Weights of a small transformer language model.
Size: 9 layers, width 512, 4 heads of 128 (1 for keys and values), MLP 1728 GeGLU, vocabulary 32000.
Architecture: RMSNorm before each block, no biases in attention or MLP, untied embeddings.
Training: a variant of Adam for these matrices, 480M tokens, 7322 steps.
Each number is 50 + 15 x the weight over its row's rms, rounded and kept within 0 to 99. Layers, rows and columns count from 0. The size before them is the row's rms in percent of the matrix's.

# down: layer 6 MLP down (transposed), 1728x512, rms 0.0381, rows 266-274, columns 384-511
# gate: layer 6 MLP gate, 1728x512, rms 0.039, rows 267-274, columns 384-511
# up: layer 6 MLP up, 1728x512, rms 0.0417, rows 267-274, columns 384-511
down266 101:48 49 37 85 39 81 43 55 40 62 42 51 33 31 28 65 40 43 58 77 18 71 39 35 32 34 42 70 37 36 60 41 59 60 10 67 49 67 79 50 58 49 26 38 38 77 58 25 70 38 82 44 50 45 48 26 82 45 39 48 37 33 19 36 74 66 55 57 67 60 32 61 64 43 32 79 46 74 72 43 55 09 40 35 62 69 36 59 53 65 62 33 42 55 62 59 64 27 48 53 56 70 55 57 42 40 23 48 19 62 41 65 52 64 35 53 73 51 54 27 45 51 24 51 51 58 53 38
gate267 100:41 63 42 37 36 59 67 28 52 82 48 54 16 32 70 69 64 51 49 50 34 51 65 60 60 61 47 55 54 35 67 69 68 32 46 64 49 35 49 46 64 51 31 33 43 49 40 58 47 41 90 33 33 58 47 40 50 52 51 30 42 41 59 55 38 53 49 32 21 71 45 66 28 40 66 43 42 50 68 40 03 76 52 63 56 38 38 76 49 42 76 43 56 67 67 50 52 44 27 52 28 32 66 56 46 76 34 63 21 53 50 43 40 28 50 65 67 37 28 62 34 65 51 31 42 65 60 63
up267 098:66 33 62 31 63 64 68 59 34 54 59 50 51 13 41 34 47 52 54 67 56 19 48 15 54 44 44 60 30 54 29 55 68 33 51 55 76 52 63 32 36 53 73 35 36 50 53 40 53 48 52 84 70 46 63 53 19 47 09 42 56 48 34 58 65 50 47 48 35 58 48 47 60 45 55 57 20 47 54 67 32 48 21 28 53 64 44 55 41 49 59 35 49 59 35 65 67 86 72 35 91 48 50 70 60 56 76 61 53 51 58 43 64 62 69 62 51 57 55 26 74 47 63 59 45 46 60 33
down267 101:38 80 32 46 57 90 42 84 57 64 48 63 61 50 51 38 65 35 57 63 39 38 57 55 44 47 57 67 27 50 56 10 73 52 61 46 47 48 62 50 72 50 62 41 34 47 69 51 54 46 21 45 59 47 54 88 51 37 48 64 67 41 34 21 64 31 34 67 35 42 63 54 41 70 19 45 34 64 49 44 57 34 91 58 48 75 69 63 60 43 43 27 68 17 57 36 42 46 60 52 55 65 71 44 35 62 50 68 44 44 56 36 37 78 39 44 61 45 71 36 56 73 36 56 39 73 37 49
gate268 101:56 43 65 28 62 67 55 42 58 57 71 37 49 31 66 54 54 86 54 59 34 47 40 33 56 65 42 51 38 59 53 44 56 53 37 57 21 37 52 24 50 55 55 47 48 78 29 33 78 43 09 26 45 35 37 31 62 45 37 33 42 09 29 52 33 43 61 78 43 74 43 66 69 51 63 40 66 39 63 37 57 32 52 58 51 47 42 55 61 39 39 53 29 66 34 57 64 34 71 56 51 26 56 66 37 43 55 31 53 38 37 61 49 46 59 38 51 33 55 00 35 37 62 45 49 28 51 48
up268 102:50 61 54 44 60 70 55 70 63 41 48 41 22 45 36 50 27 57 54 88 47 61 58 58 45 35 60 22 72 48 59 27 52 36 52 47 42 50 31 75 57 84 40 33 58 35 38 69 55 46 57 75 45 47 55 47 53 54 76 64 56 51 50 66 52 28 49 31 47 60 62 48 73 55 86 46 59 39 26 22 45 68 60 37 30 22 63 27 51 70 51 34 47 58 50 62 63 68 64 61 64 57 63 44 79 07 47 72 70 34 31 21 59 73 38 50 48 37 38 66 58 71 20 49 76 52 70 65
down268 101:59 35 42 00 69 29 50 25 63 43 59 39 64 42 20 58 70 47 19 25 37 61 63 71 71 53 35 47 50 09 36 44 70 83 49 52 41 57 46 39 68 58 66 51 54 43 63 43 71 72 56 60 49 74 28 41 99 44 74 29 39 38 45 60 30 42 56 47 47 74 57 35 51 56 59 65 52 66 54 29 50 74 38 71 63 69 56 39 52 56 21 57 31 65 57 66 45 29 50 63 23 48 56 41 45 53 44 56 60 67 58 66 36 55 40 33 63 38 38 63 41 50 20 83 52 65 66 40
gate269 109:40 61 28 51 59 74 48 70 61 50 61 37 51 16 78 64 65 74 90 47 60 28 42 37 47 44 48 46 49 60 38 64 61 77 45 67 64 30 37 52 67 65 23 56 30 47 56 48 63 44 48 40 37 69 38 43 43 53 33 34 21 58 19 43 52 61 47 60 40 25 42 55 65 50 78 32 76 43 70 43 52 41 89 37 28 71 34 65 57 55 55 40 70 64 24 46 59 63 36 26 50 60 43 29 53 57 50 42 75 23 53 53 66 62 66 62 71 41 58 41 60 57 43 64 43 88 89 23
up269 096:51 47 51 66 39 99 41 71 57 66 38 51 76 54 67 44 45 51 38 66 50 74 58 79 43 50 44 48 47 68 54 86 72 62 52 60 57 54 58 63 21 52 60 39 60 59 44 58 64 43 44 50 47 68 36 39 41 60 54 33 70 48 50 52 20 60 77 37 61 66 21 54 55 60 50 41 37 87 24 58 58 16 60 66 31 56 33 69 62 62 38 42 24 10 67 55 52 54 52 40 33 37 43 44 51 29 64 34 51 33 66 61 60 34 62 73 58 67 63 37 72 78 50 50 57 80 52 43
down269 102:56 51 31 33 72 17 22 60 61 75 52 32 41 20 71 24 90 63 44 40 58 55 55 54 47 76 51 29 05 51 35 56 24 72 46 45 76 43 21 45 49 65 43 37 48 58 51 53 48 48 60 63 66 33 48 68 67 66 51 65 37 80 52 61 74 40 47 67 58 37 80 39 45 39 47 60 28 56 55 74 35 55 52 43 91 62 45 89 48 55 87 42 49 99 50 46 54 24 52 56 13 58 39 56 62 40 54 44 60 91 37 09 47 53 46 61 42 36 57 65 53 56 64 52 41 48 61 55
gate270 101:49 44 51 52 61 52 48 89 69 34 57 79 33 61 70 45 34 49 51 71 44 61 48 79 33 56 31 65 68 65 64 33 52 57 64 63 45 44 58 44 67 55 54 34 33 57 37 57 59 42 39 40 26 48 62 55 36 37 49 33 53 31 42 49 48 69 46 60 57 51 34 49 57 19 82 28 35 45 69 46 71 34 53 44 51 56 71 70 36 20 55 43 41 37 63 85 65 76 36 24 70 57 59 49 46 49 44 37 58 55 39 66 42 43 29 83 39 61 56 37 59 52 67 42 64 52 53 85
up270 101:22 52 57 60 67 40 45 70 46 61 47 43 63 37 21 52 47 40 78 78 72 38 37 17 46 50 61 41 58 47 27 33 27 57 26 49 65 48 34 55 55 39 70 66 60 36 47 70 67 43 55 45 48 54 53 61 58 46 60 48 39 53 50 45 47 26 45 51 37 60 50 72 31 59 37 36 27 60 60 67 34 63 46 60 88 49 57 44 49 67 47 49 72 36 47 38 56 52 34 59 40 46 41 65 51 75 47 34 42 39 54 61 46 49 43 36 88 60 69 35 40 29 52 32 44 38 63 59
down270 101:62 56 51 58 32 58 65 72 77 44 56 54 58 58 41 57 61 47 40 14 45 50 66 36 75 34 57 37 57 51 63 39 71 54 75 57 63 48 47 49 46 38 34 28 81 37 39 66 64 59 47 50 79 49 42 54 54 65 61 35 51 70 42 47 50 61 31 60 99 48 45 62 49 71 56 59 50 49 46 38 52 73 63 41 55 54 50 47 52 67 46 58 69 56 71 61 61 25 51 44 63 46 45 39 37 38 48 53 34 64 33 35 35 44 63 55 33 36 40 22 39 53 61 78 28 43 53 82
gate271 104:38 26 40 30 33 50 74 16 57 62 46 60 46 53 50 50 52 45 55 77 56 04 59 68 38 48 70 36 43 70 47 84 47 64 41 26 48 54 64 31 65 45 68 28 55 64 61 40 44 62 69 37 58 73 42 46 34 54 43 23 42 53 37 64 46 43 63 67 40 55 26 44 58 61 42 38 60 31 57 42 32 55 75 44 34 30 32 20 65 37 76 66 44 46 49 40 78 26 44 57 27 36 20 21 69 42 44 28 13 38 44 45 66 60 19 46 32 61 55 51 36 64 56 76 60 55 51 29
up271 108:45 49 38 38 46 50 75 65 48 72 52 71 67 69 52 54 34 52 47 31 39 51 37 51 46 47 40 37 32 45 52 33 66 57 52 51 26 57 42 56 59 51 45 96 59 49 34 58 44 34 59 46 43 46 56 38 17 44 31 64 65 58 31 50 51 81 33 20 49 23 36 74 28 61 67 36 40 50 19 55 54 34 77 62 25 50 56 52 48 33 55 28 50 44 52 27 70 52 56 48 65 19 47 61 27 43 43 64 47 27 66 54 18 54 58 39 36 58 77 36 43 31 51 65 30 40 61 47
down271 100:68 36 48 50 59 48 43 80 73 58 46 34 28 51 62 39 63 40 34 59 31 66 29 72 46 54 24 29 60 80 49 42 37 58 54 64 72 43 92 41 18 42 67 63 51 61 50 61 39 42 58 59 72 45 32 43 24 85 47 71 67 62 64 89 43 27 65 51 51 43 43 44 56 09 20 22 22 45 61 45 67 74 29 46 68 27 38 74 45 29 24 72 43 27 35 32 40 32 36 37 56 87 44 55 63 36 37 62 13 56 45 65 49 32 54 86 64 39 67 36 52 81 73 69 67 62 56 53
gate272 094:47 44 19 37 37 56 80 51 54 48 67 33 43 53 48 48 68 56 35 50 39 27 82 39 42 56 63 50 64 57 66 67 65 59 52 59 43 51 49 63 35 40 49 18 55 45 49 45 48 62 81 44 33 58 64 49 69 85 60 38 32 66 41 45 56 49 55 78 46 44 56 61 52 45 61 51 14 60 59 28 30 59 78 54 69 21 41 59 49 41 42 52 39 69 35 46 77 59 16 52 50 42 31 20 75 43 51 58 45 54 63 59 58 50 45 63 25 53 86 58 54 45 26 28 46 56 41 16
up272 091:41 45 42 37 56 23 43 69 57 56 38 24 69 55 72 46 51 59 58 67 52 42 64 68 55 37 80 37 54 47 75 62 29 38 36 52 46 36 32 42 63 58 08 41 27 54 59 47 31 44 40 54 43 16 71 52 33 44 48 52 00 50 59 40 42 52 63 54 88 38 34 53 38 32 55 67 46 31 42 54 63 50 53 31 49 49 39 59 56 14 46 59 73 67 30 52 51 55 58 60 54 69 69 53 85 46 62 69 43 72 46 48 56 48 33 47 28 35 47 56 48 38 51 53 43 66 56 60
down272 091:55 41 39 56 41 52 46 64 49 71 62 51 46 31 26 34 46 46 27 66 52 46 45 33 59 74 48 80 63 70 55 68 65 55 34 81 47 51 57 75 65 12 50 43 49 61 61 62 58 49 38 37 40 78 47 43 48 52 50 23 64 52 52 41 32 63 45 32 27 71 56 19 41 56 68 63 36 65 54 63 58 31 53 41 48 54 38 53 47 69 39 48 55 42 57 46 41 40 53 31 51 41 59 59 28 53 41 17 56 34 27 71 41 09 75 72 42 48 59 53 41 53 35 62 45 38 84 36
gate273 101:29 69 56 61 57 67 71 40 52 37 70 52 66 57 30 62 51 67 55 54 54 50 29 49 34 60 49 66 56 44 74 63 51 45 43 23 46 36 63 23 39 44 23 51 60 60 49 13 56 62 45 46 44 76 45 30 68 65 51 43 55 42 41 57 50 48 51 65 29 37 63 76 36 50 56 40 29 31 61 23 80 48 62 19 31 65 72 28 72 51 54 56 60 61 80 43 63 59 48 69 51 39 29 60 50 25 60 29 57 58 52 45 63 40 29 47 49 49 43 33 64 74 31 57 68 30 46 85
up273 098:67 43 51 50 40 48 12 33 43 36 67 48 53 78 50 30 63 56 66 61 41 58 42 59 53 31 59 54 68 68 64 46 19 67 19 41 51 34 43 28 59 43 56 39 57 67 55 46 50 65 49 61 49 68 66 59 50 44 59 66 55 60 52 53 69 66 83 65 67 62 48 58 79 62 25 36 46 55 70 65 87 11 35 46 58 81 43 66 97 63 38 49 51 34 54 64 57 76 40 52 64 46 61 62 68 31 26 46 25 34 13 42 60 64 18 50 41 69 63 37 76 32 74 37 66 59 48 52
down273 101:69 56 62 18 64 62 61 51 76 20 82 57 63 75 45 64 45 62 73 30 40 52 57 73 58 40 41 40 70 61 53 41 49 26 51 70 71 40 53 53 22 66 69 61 33 50 25 58 42 45 09 49 46 70 69 74 47 44 46 29 21 37 32 65 31 37 57 53 61 37 56 81 36 02 47 55 41 56 45 62 56 51 34 43 58 61 47 48 39 64 45 42 42 62 63 46 72 47 61 40 58 50 57 37 36 53 37 27 33 35 41 49 55 61 46 48 69 46 45 55 39 27 79 60 45 39 56 69
gate274 098:43 40 69 58 68 36 68 58 67 49 79 43 34 60 35 50 55 53 49 43 37 53 25 47 43 52 75 53 37 59 49 46 70 49 58 69 54 37 35 54 41 56 57 42 32 27 47 74 45 53 59 03 55 37 42 63 48 35 74 26 32 35 66 47 34 24 40 52 38 28 69 47 56 34 45 49 40 22 82 70 62 30 44 00 53 45 36 37 60 64 34 09 54 49 48 69 61 37 52 48 86 53 39 34 65 43 58 50 57 16 45 34 33 64 51 48 57 43 42 28 58 36 74 48 34 55 48 41
up274 097:49 42 51 75 65 52 47 61 83 60 25 29 34 44 35 65 41 58 50 76 63 49 51 58 48 38 70 31 29 67 33 19 29 41 68 53 75 85 55 36 47 61 40 44 60 39 53 25 46 05 43 37 78 56 65 46 59 40 36 28 70 60 28 44 46 66 56 34 41 59 36 57 27 31 28 48 36 53 54 36 66 58 30 54 55 53 41 56 39 38 41 56 42 58 29 50 68 71 29 44 12 56 76 35 47 60 46 25 55 86 76 46 46 45 55 49 72 48 58 30 45 61 15 22 36 75 38 50
down274 099:42 43 37 51 37 48 45 37 34 42 75 39 62 43 59 50 55 71 36 26 57 26 37 33 28 30 50 44 45 41 57 66 44 40 34 55 51 65 44 47 54 67 65 60 54 33 61 66 81 59 29 62 54 62 28 20 51 21 49 44 40 00 59 27 47 47 62 65 60 52 61 49 60 56 62 49 34 34 40 60 59 32 68 72 44 33 62 18 49 56 62 08 43 58 42 61 60 66 46 42 44 80 57 15 63 47 34 43 61 23 24 24 44 63 36 46 46 70 63 61 48 66 64 36 54 62 32 44